python train.py --n_layer=14 --d_model=256 --n_head=8 --n_kv_head=8 --head_dim=32 --d_mlp=1024 --vocab_size=8192 --activation="squared_relu" --norm="rmsnorm" --norm_place="pre" --norm_eps=1e-05 --positions="rope" --rope_base=1020.0 --rope_fraction=0.5 --qk_norm=true --attn_scale=0.27 --bias="none" --tie_embeddings="early" --parallel_block=false --extras=["some layers without positions", "local attention windows", "paired heads", "gated attention", "value embeddings", "skips across layers", "capped logits"] --init="trunc" --init_std_qkv=0.0275 --init_std_o=0.00519 --init_std_up=0.0275 --init_std_down=0.0026 --optimizer="adamw" --lr=0.00309 --beta1=0.95 --beta2=0.99 --weight_decay=0.079 --lr_head=0.015 --grad_clip=1.0 --warmup_steps=539 --schedule="wsd" --decay_fraction=0.745 --decay_shape="sqrt" --final_lr_fraction=0.0 --batch_tokens=[65536, 131072] --seq_len=768 --doc_mask=true --train_tokens=428300000 --steps=4592 --dataset="wikipedia_en"
Each number is 128 + 32 x the weight over its row's rms, rounded and kept within 0 to 255. Layers, rows and columns count from 0. The size above them is the row's rms in percent of the matrix's.

# layer 8 attention output (transposed), 256x256, rms 0.101, rows 228-240, columns 128-255
size [105 101 112  93 136  94 100  83  86  82 138 108 109]
[[127 124  84 153 157 114 101 135  94 144 169 157 127  97 108 140  61 169 189  42 139 150 144 129  89 150 135 138 168 149 155 194  81 130 182 146 103 123  95 122 100 152 118 114 120 143 128  87 122 184  71 137 152  85 132 147  89 100 106 141  96 194  85 150 155 132 209  97 162 119 142 124 159 114 103 150  91 155 143 144 204 144 158 186 158 132 113 155 112 145 123  77 100 160 143 159 167  98 109 105 121 218 102  92  98 120 148 138 139  74 113 124 162 135 117 116 133 184 130 149  64 149 157 175 135 119 144 205]
 [144 120  88 121 142 129 136  44 156  26 116  49 104 142 101 154  61 146 148  79 164 134 144 169 109  99 146 164 133 151  64 162  56 163 172 122 128 159 139 123 137 119 125  55 142 127  81 138 111 119  93 134 142 107 137 152  78 182 115 131 197 119 184  78 125 126 127  71 144 192 181 190 129 156  93 160  70 172  79 123 106 114 135 129 153 134 144 123 109 137 140 132 119 177 132 133 145 148 134 100 114 149 149 142 167 133 124 108 134 172 153 131 176 180 138 125 144 132 120 103  45 150 149 143 167 100 138 173]
 [100  75 128 118 122 157 100  71 111  93 159 108 116 118 140 135 139 110 131 118 146 126  80 109 130 182 131 139 109 145 234  93 117  63 149 143  77 148 117 161 163 148 108 127 184 142 102 173 134 156 123 139 110 190  93 122 147 143 113 146 168 135 175 120 132 129  81  59 143 132 139  85 141 123 116  51 129 127 126 132 128  61 129 137 130 113 139 131 132  72 113  95 156 113 118 190 139  97  75 156 114 157 101 112  37 158 107 133 133 108 131 163  82 182  79  86 151 107 152 133 127 181  98 153  42 115  82 113]
 [165 188 139 145 133 125 126 111 122 127 124  64  89 150 136 122 135 115 158 115 127 107 102 143 163 145 113  93 130 124  90 114 121 125  96 122  59 177 147 176 112 137 149  89 115 143 174 109 147  99 170  76 155 162 133  89 114 159 100 120 197 125 141 148  70 142  70  83  57 152 108 123 158 172 186 165 156 112 102 152 115 130 134 114 150  72 162 120 145  97 122  54 101 135  85 216 120  74 159  95 180 108 100 124  99 164  95 148  84 135 125 131 168  87  47 129  84 112 157 138 139 112 103 100 175 109 149 156]
 [125 143 158 132 132 120 136 116 156 162  26 126 121 171 222  71 101 134  75 160 173 135 130  91 142 129 151 141 131  73  32 117 112  31 114  95  96 206 124 155 140 124 158  40 173 149  89 100  98 147 154 100 117 140 132 145 170 139  98 162 150 105 164  72 158 169 116 141  96 136 133 149 123 152 136 167 157 134 134 104  79 167 126 107 165  96 168 152 147 109 166 139 156 109 141 105 168 133 189 139 152 137 151 147 162 137 164 131 119 136 102  84 161 152  81  92 156 131 167 132 157 145 127 156  72 119 110  90]
 [140 115  87 113 161 126 141  99 157  87 125  44 135 117 111 128  94 113 162  98 119 124 132 185  99  64 162 190 161 108  81 128 110 173 176 105 165 136 155  93  83 114 134  73 131 153 114 142  79  63 117 182 141 144 138 186  78 136 151 146 180  60 141 108 150  98 134 124 131 192 187 188 136 131  84 173 108 169 101 113 137  95 103 106 140 145 164  79 122 147 120 151 121 184 173 163 118 148  90 104 151  88 119 138 150 171 142  85 144 171 136 115 121 167 146 150 142 168 127 113  85  69 171  91 177 120 153 190]
 [133 183 129 177 126 113 157 194  82 102 114 193 105 136 104 153 138 130 100 101 169  66 100 101 157  75 147  74  84 110  87 174 137 146 112 110 117  99  70 121 115 101  85 176  11  97 114 158 152 165 153 143 117 146 158 146 186 119 102 138 122 119 132 132 106  98 112 202 113 134  60 161 131 114 143 130 127  83 111 130  77 122 155 118 175 119  92 141 140 137 181 149  95 108  91 114 118 128 141 147 138 142 116 190 170  91 184 122 116 124 106  53 145  90 171 151 162 144 146 154 132 198 124  98 158  77 126  87]
 [112  97 104 130 146 184  87  78 142  69 120  98 119 167 136 133 106 117 105 120 180 153 188 151 105  88 126 191 127  87 131 127 105 109 104  97 186 132 129  92 118 114  52  84  88 113  43  82 128  80  61 133 134  78 164 182 140 156 181 113 134  96 158 118 122 112 168 116 159 139 165 196  94 131 108 203  80 170 130  75 100 102 124 145 136 102  76 156  92 143 138 202 119 137 145 127 122 219 138 128 118 118 148 168 176 122 129 124 130 196 119 106 157 136 228 142 160 159  92  82 116 126 143 165 153 141 157 160]
 [148 136 186 125 159 156 142  95 119  64 137  20 124 144 136 134 147 118  86 164 112 138  89 138 153 153 116 114  82 124 123  40 126 107  73 113 104 147 144 162 153 114  91 115 162  96 123 159 155 120 162 106 134 210 111 122 153 165  79  88 223  92 147 107  78 134  81 120  87 150  80 109 134 159 159 115 156 108 100 118  89 101 121  83 136 109 138  95 134 102 110  69 100 140  67 178 132 110 100 146 165  92  80 153  98 155 105 171  58 167 158 120 135 109  91 102 102 101 152 122 162 149  99 107 102  93  97  88]
 [152 165 188 149 146 146 126 141 106 138 169 117 111 139 113 123 161 135 117 144 100 129  77 106 158 185 106 100  95 149 128  89 152  93  86 132  72 156 113 212 161 105 104 153 131 120 163 136 171 146 153  63 136 169 120  69 155 122  89  93 147 155  97 146  63 131  98 110  91 107  62  81 155 132 180  97 154  84 126 158 105 120 166 126 143 107 111 122 136 100 126  53  90  92  77 179 130  48 132 104 135 123  95 123  70 127 103 167  86 107 124 121 133  85  75 106  86 102 146 118 155 152  82 114 106 124 110  78]
 [115 158 111 159 104 105  46 144 112 176 108 232  73 111 142  91 138 138 113 154 161  74 168  74 103 130 120 114 133  79 116 200 110  91  94 144 129 141 127 124 117  94 133 112  85 142 128 100 141 168 102  93 153  47 140  82 141  99 160 153  98 178 134 146 178 134 175 150 144 108 124 135 110  95 141 116 134 148 118 106 149 175 140 167 137 111 104 186 127 149 143 174 159 100 133 110 159 144 219 146  77 165 150 149 157 101 140 131 174 104 105 120 137 104 150 111 161 136 130 129 129 151 123 201 119 152 130 112]
 [140 116 146 126  75 102 149 164 148 202  56 104 146 117 207 138 154  90 141 122 110 109  87 146 130 149 163 127 175  87  88 107 183 100 176 135  95 176 126 135 124 128 176 118 199 147 149 109  99  74 145 120 116 171 117 118 111 123 167 160 134  79 166 124 119 173  59 151  67 138 178 133 144 172 147 152 193 114 159 102 121 148 117  97 144 104 188 140 150 121 165 160 178 117 133 156  80  95  84  84 171  63 149  90 128 146 122 113 141  93 106 139 148 117  80 167 110 106 155 165 202  54 119  64 119 145 141 137]
 [164 104 125 118 105 120  86  96 149  85 115  73 143 158 184 169 177  94 152 125 134 158 138 176 137 124 121 153 167 163  85 107 183 158 162 134 160 144 124 136 135 112 113 140 121  76  81  75 113  39 124 108 143 141 138 129 105 144 176  99 128  84 143 111  72 120 121  84 122 149 118 149 132 179 164 188 138 123 169 121  75 159 121 154 110  67 106  91 126 132 142 174  61 117 100 106  71 158  84  84 154  74 137  99 110 100  95 149  97 125 102  90 161 107 163 209 111 111 109  82 204  94 116 135 194 166 166 153]]
# layer 8 attention value, 256x256, rms 0.0895, rows 229-240, columns 128-255
size [ 93 106  86 135  93 102  76  83  74 127 108 108]
[[141 112 144 149 128 128  89 153 135 120 135 170  63  93 138 109  66 108 127  82 104  99 123 121 113  86 143 112 121 103 159 100 130 137 151  96 134 161 155 155  72 129 104 110 198 137 154 143 143 103 143 113 131 109 163 148 108 150 104 163 135  70 134 112 149 161  92 119  64 174 189 109 152 167 158  96 162  93 165  94 131 113 159 103 103  65 160 129  93 131  55  83 136 209  93 141 124 122 126 175  97 159 115  57 140 181 148 150 210 135 128 104 117  99 133  72 198 117 180 156  71 134 107  90 125 139 145 157]
 [138 101 137 109 132 115  95 153 137 131 152 120 124  62 157 132 121 150 128 142 144 115  99 132 130 163 140 189 141 100 153 108 118 107 166 131 123 164  84 153 104 175 137 113 245 106  98 148 169 171 106 153 108 155 137 147  52 157 100 174  92 103 182 145 101 154 141 153  93 144 146 159 135 130 127 140 140 157 123 156 187 152 155 131 150 142 149 145 174 115 150 141 134 127 145 104 151 120 118  74 128 118 128 118 123  64  98 147  68 100 119 135 203 222 108 162 114 141 131 122 169  99 172  90 104 146  70 123]
 [122 155 135 131 165 191 156 112 130 130 128  74 137  94 134 125 172 115 174 139 128  99  84 155  77 111 111 129 123 119 137 127 120 145 131 130  54 114 233  62  70 122 103 123 120 125 142 103  80  98 153 141 102 141 110 143 138 137 145 163 154 172 124 177 110 144 112 122 171 171 183 147 234 166 114 178 107 188 107 175  73 138 164 126 163 116 128  55 105 149 152  54 138 114 146 172 106  89  89 127 123 151 135 159 123 139 102  97 127 149 120 137 160  86 141 137 192 140  44 122  98  45 109 103 182 139 139 189]
 [171 126 105 142 162 129  86 117  91  88  74 149 131 191 139 123 107  98 106 130 102 170 124  99 173 121 100 105 123 123 141 213 159  91 135 101 119 120  49 142 124 110 113  31 107 130 140 104 117 159 106  63 122 160 135 167 166 146 139 146 140 118 162 139 148 124  99 105 111 165 156 160 132 115 120 182 165 146 107  96  65 138 127 116 117 106 111 135 157 152 163 153 170 136 158  81 153 120 183 213 103 159 148 161 103 160 127 113 170  88 112 168 182 130 130 102 172 128 120 122 126 133 114 128 120  87 109 107]
 [158 102 115 108 121 121 146  90 136 122 123  41 133 139 130 118  57 125 132 107  75 125 113 125 187 125 146 152  96 146 135  97 135 142 138 115 135 156  91 129 127 132 139  90 198 119 123 129 136 134 119 128 136 134 167 149  88 150  89 113 139  80 114  93 126 165 128 103  89 177 230 134 156 157 154 100 129 105 164 118 133  95 153  86  96 118 137  99  88 138  78 103  82 197  96 137  79 133 109  91 101 124 165 119 152 191 129 127 203 154 164 125  99 105 125  80 100 118 171 119  80 139 137  75 167 125 141 190]
 [146 139 141 102 178 115 121 120 140 153 145 170  82 171 134 138 106 134 135 149 118 113 154 131 131  87 120 114 120  99 123 133 102 103 105 163 126 133 128 149 130  91 132  27 135 136 138 121  88 136 149  79 169  83 113  60 169 147 158 128 122  98 126 119 187 139 132 122 142 124 115 110  62  89 147 151 100 212 101  92  73 164  98 121 104 144 126 130 146 141 106  41 154 125 123 131 210 111 174  93 111 150 177 129 169 146 108 118  93 145 182 141 163  70 127  81 149 107  74 123 124 146 123 178 103 109 126  79]
 [ 96 120 156  83 110 108 131  99 140 124  65 180 151 103  91 116  91 112  87 113  97 115 118 158 174 147 105  84 131 144  85 112 150 156 110 113 183  88 107  94 117  95 135 125 108 101 120 108 124 170 155  91 128  92 173 135 124 134 142 105 111  97 107  62 121 121 111 131  46 191 150 104 111 183 149 134 140  98 181 121 147  90  79  59 154  68 141 169 160 104  80 145 137 181  54 117 151 153 147 127 135 165 178  79 156 181 171 164 121 108 146 155 142 104 137  58  98 134 110 129 107 160  97 111  82 126 147 116]
 [115 141 109  80  93 125 138  84 124 158 190 126 126  17 122 123 131  58 152 176 121 125 100 152 168 148 126 136 156 146 115  50 124 139 123 122 113 115  92  84  86 125 139 126 203 124 129 136  94 138 120 145  77 126 158 102 154 143 145 168 103 121 143 159 115 160 110 148 160 152 166 169 165 160 104 154 178 157  43 170 115 152 148 133 116 152 129 146 135 121 130 113 130 165 190 150  76 111 185 116 114 145 133 155 119 135 100  84 128 136 129 123 169 137  90 195 112 124  77 107 160  55 105  98 160  93 102 145]
 [101 166 131  98 116 157 158 129 134 158 152 161 128  77 134 143 169 104 189 149 171  93 117 156  82 134  99 105 177 127 135  91 121 109 124 145  53 101 182 104 117 131 122 157 123 128 145 120 136 154 161 155  94 146 123  84 139 141 163 154 122 186 136 169 118 122 143 142 197  93 110 138 154 144 114 170 126 125  98 181 112 193 154 197 158 144 129 106 129 128 187  93 151  62 174 138 112  87 118 121 151 130  92 177  95  81 107  98  58  98  94 129 170 124 126 209 120 143  59 140 173  79 128 145 129 133 100  89]
 [176 136 131 207 160 113 140 132 137  95  66 173 159 212 118 140 130 161 116 118 129 163 146  87 108 108 129 111 114 140 118 228  94 123 115 115 126  99 139 131 104  88 126 112  47 144 148  96 105 134 158  93 148 129 113 149 127  95 138 127 120 148  98 128 152  96 116 155 129 123  56 123  81  77 124 128  97 109 191 146 127 139 128 161 166 108 105 145 112 115 176 151 152  42 134  75 215 134 156 155 151 121 127 120 126 111 167 145 107  96 113 153 150 132 151 113 186 142  95 133 100 173 129 157 109 156 141  84]
 [152 146 115 117 178 204 157 142 106 117 134  35 169 236 140 116 114 116 124 132 110 155 122  78 138 121 113 161 105 108 132 204 161 119 145 156 106 129  92  99 133 158 106 105  92 102 139 141 116 126  88 130  89 159 130 139 123 138 130  97 144 137 115 165 123 115 142 120 157 127 137 177 147 137 126 205 119 182 138 140  49 118 134 148 116 144 113  38 153 128 177 167 110 134 121 128 120 136 108 134 132 118 131 173 129 119 132 123  85 148 116 154 142 147 139  88 115 160 112 126 148 111 145 163 134 116  82 190]
 [ 63 120 163  36  93 180 139 200 124 158 114 120 168  93 138 110  96  84 134 117  58  95 136 126 120 158 130 151 125 140  87  78 152 161  96 131 123 117 171  46 129 132 114 106 100 107 137 133  97  77 144 116  89 125 146 171 226 141 173  77 106 114 114 118 110 134 115 108 130 120 162 150 137 171 128 212 109 107 111 134 101  89 120 121 136 107 133 100 167 127 133 157 169 157 105 164  77 142  71 172 115 143 138 128 120 171 145 113 100 104  68 141 100 106 152 114 111 142  87 146 113  72 110 112 188 113 133 161]]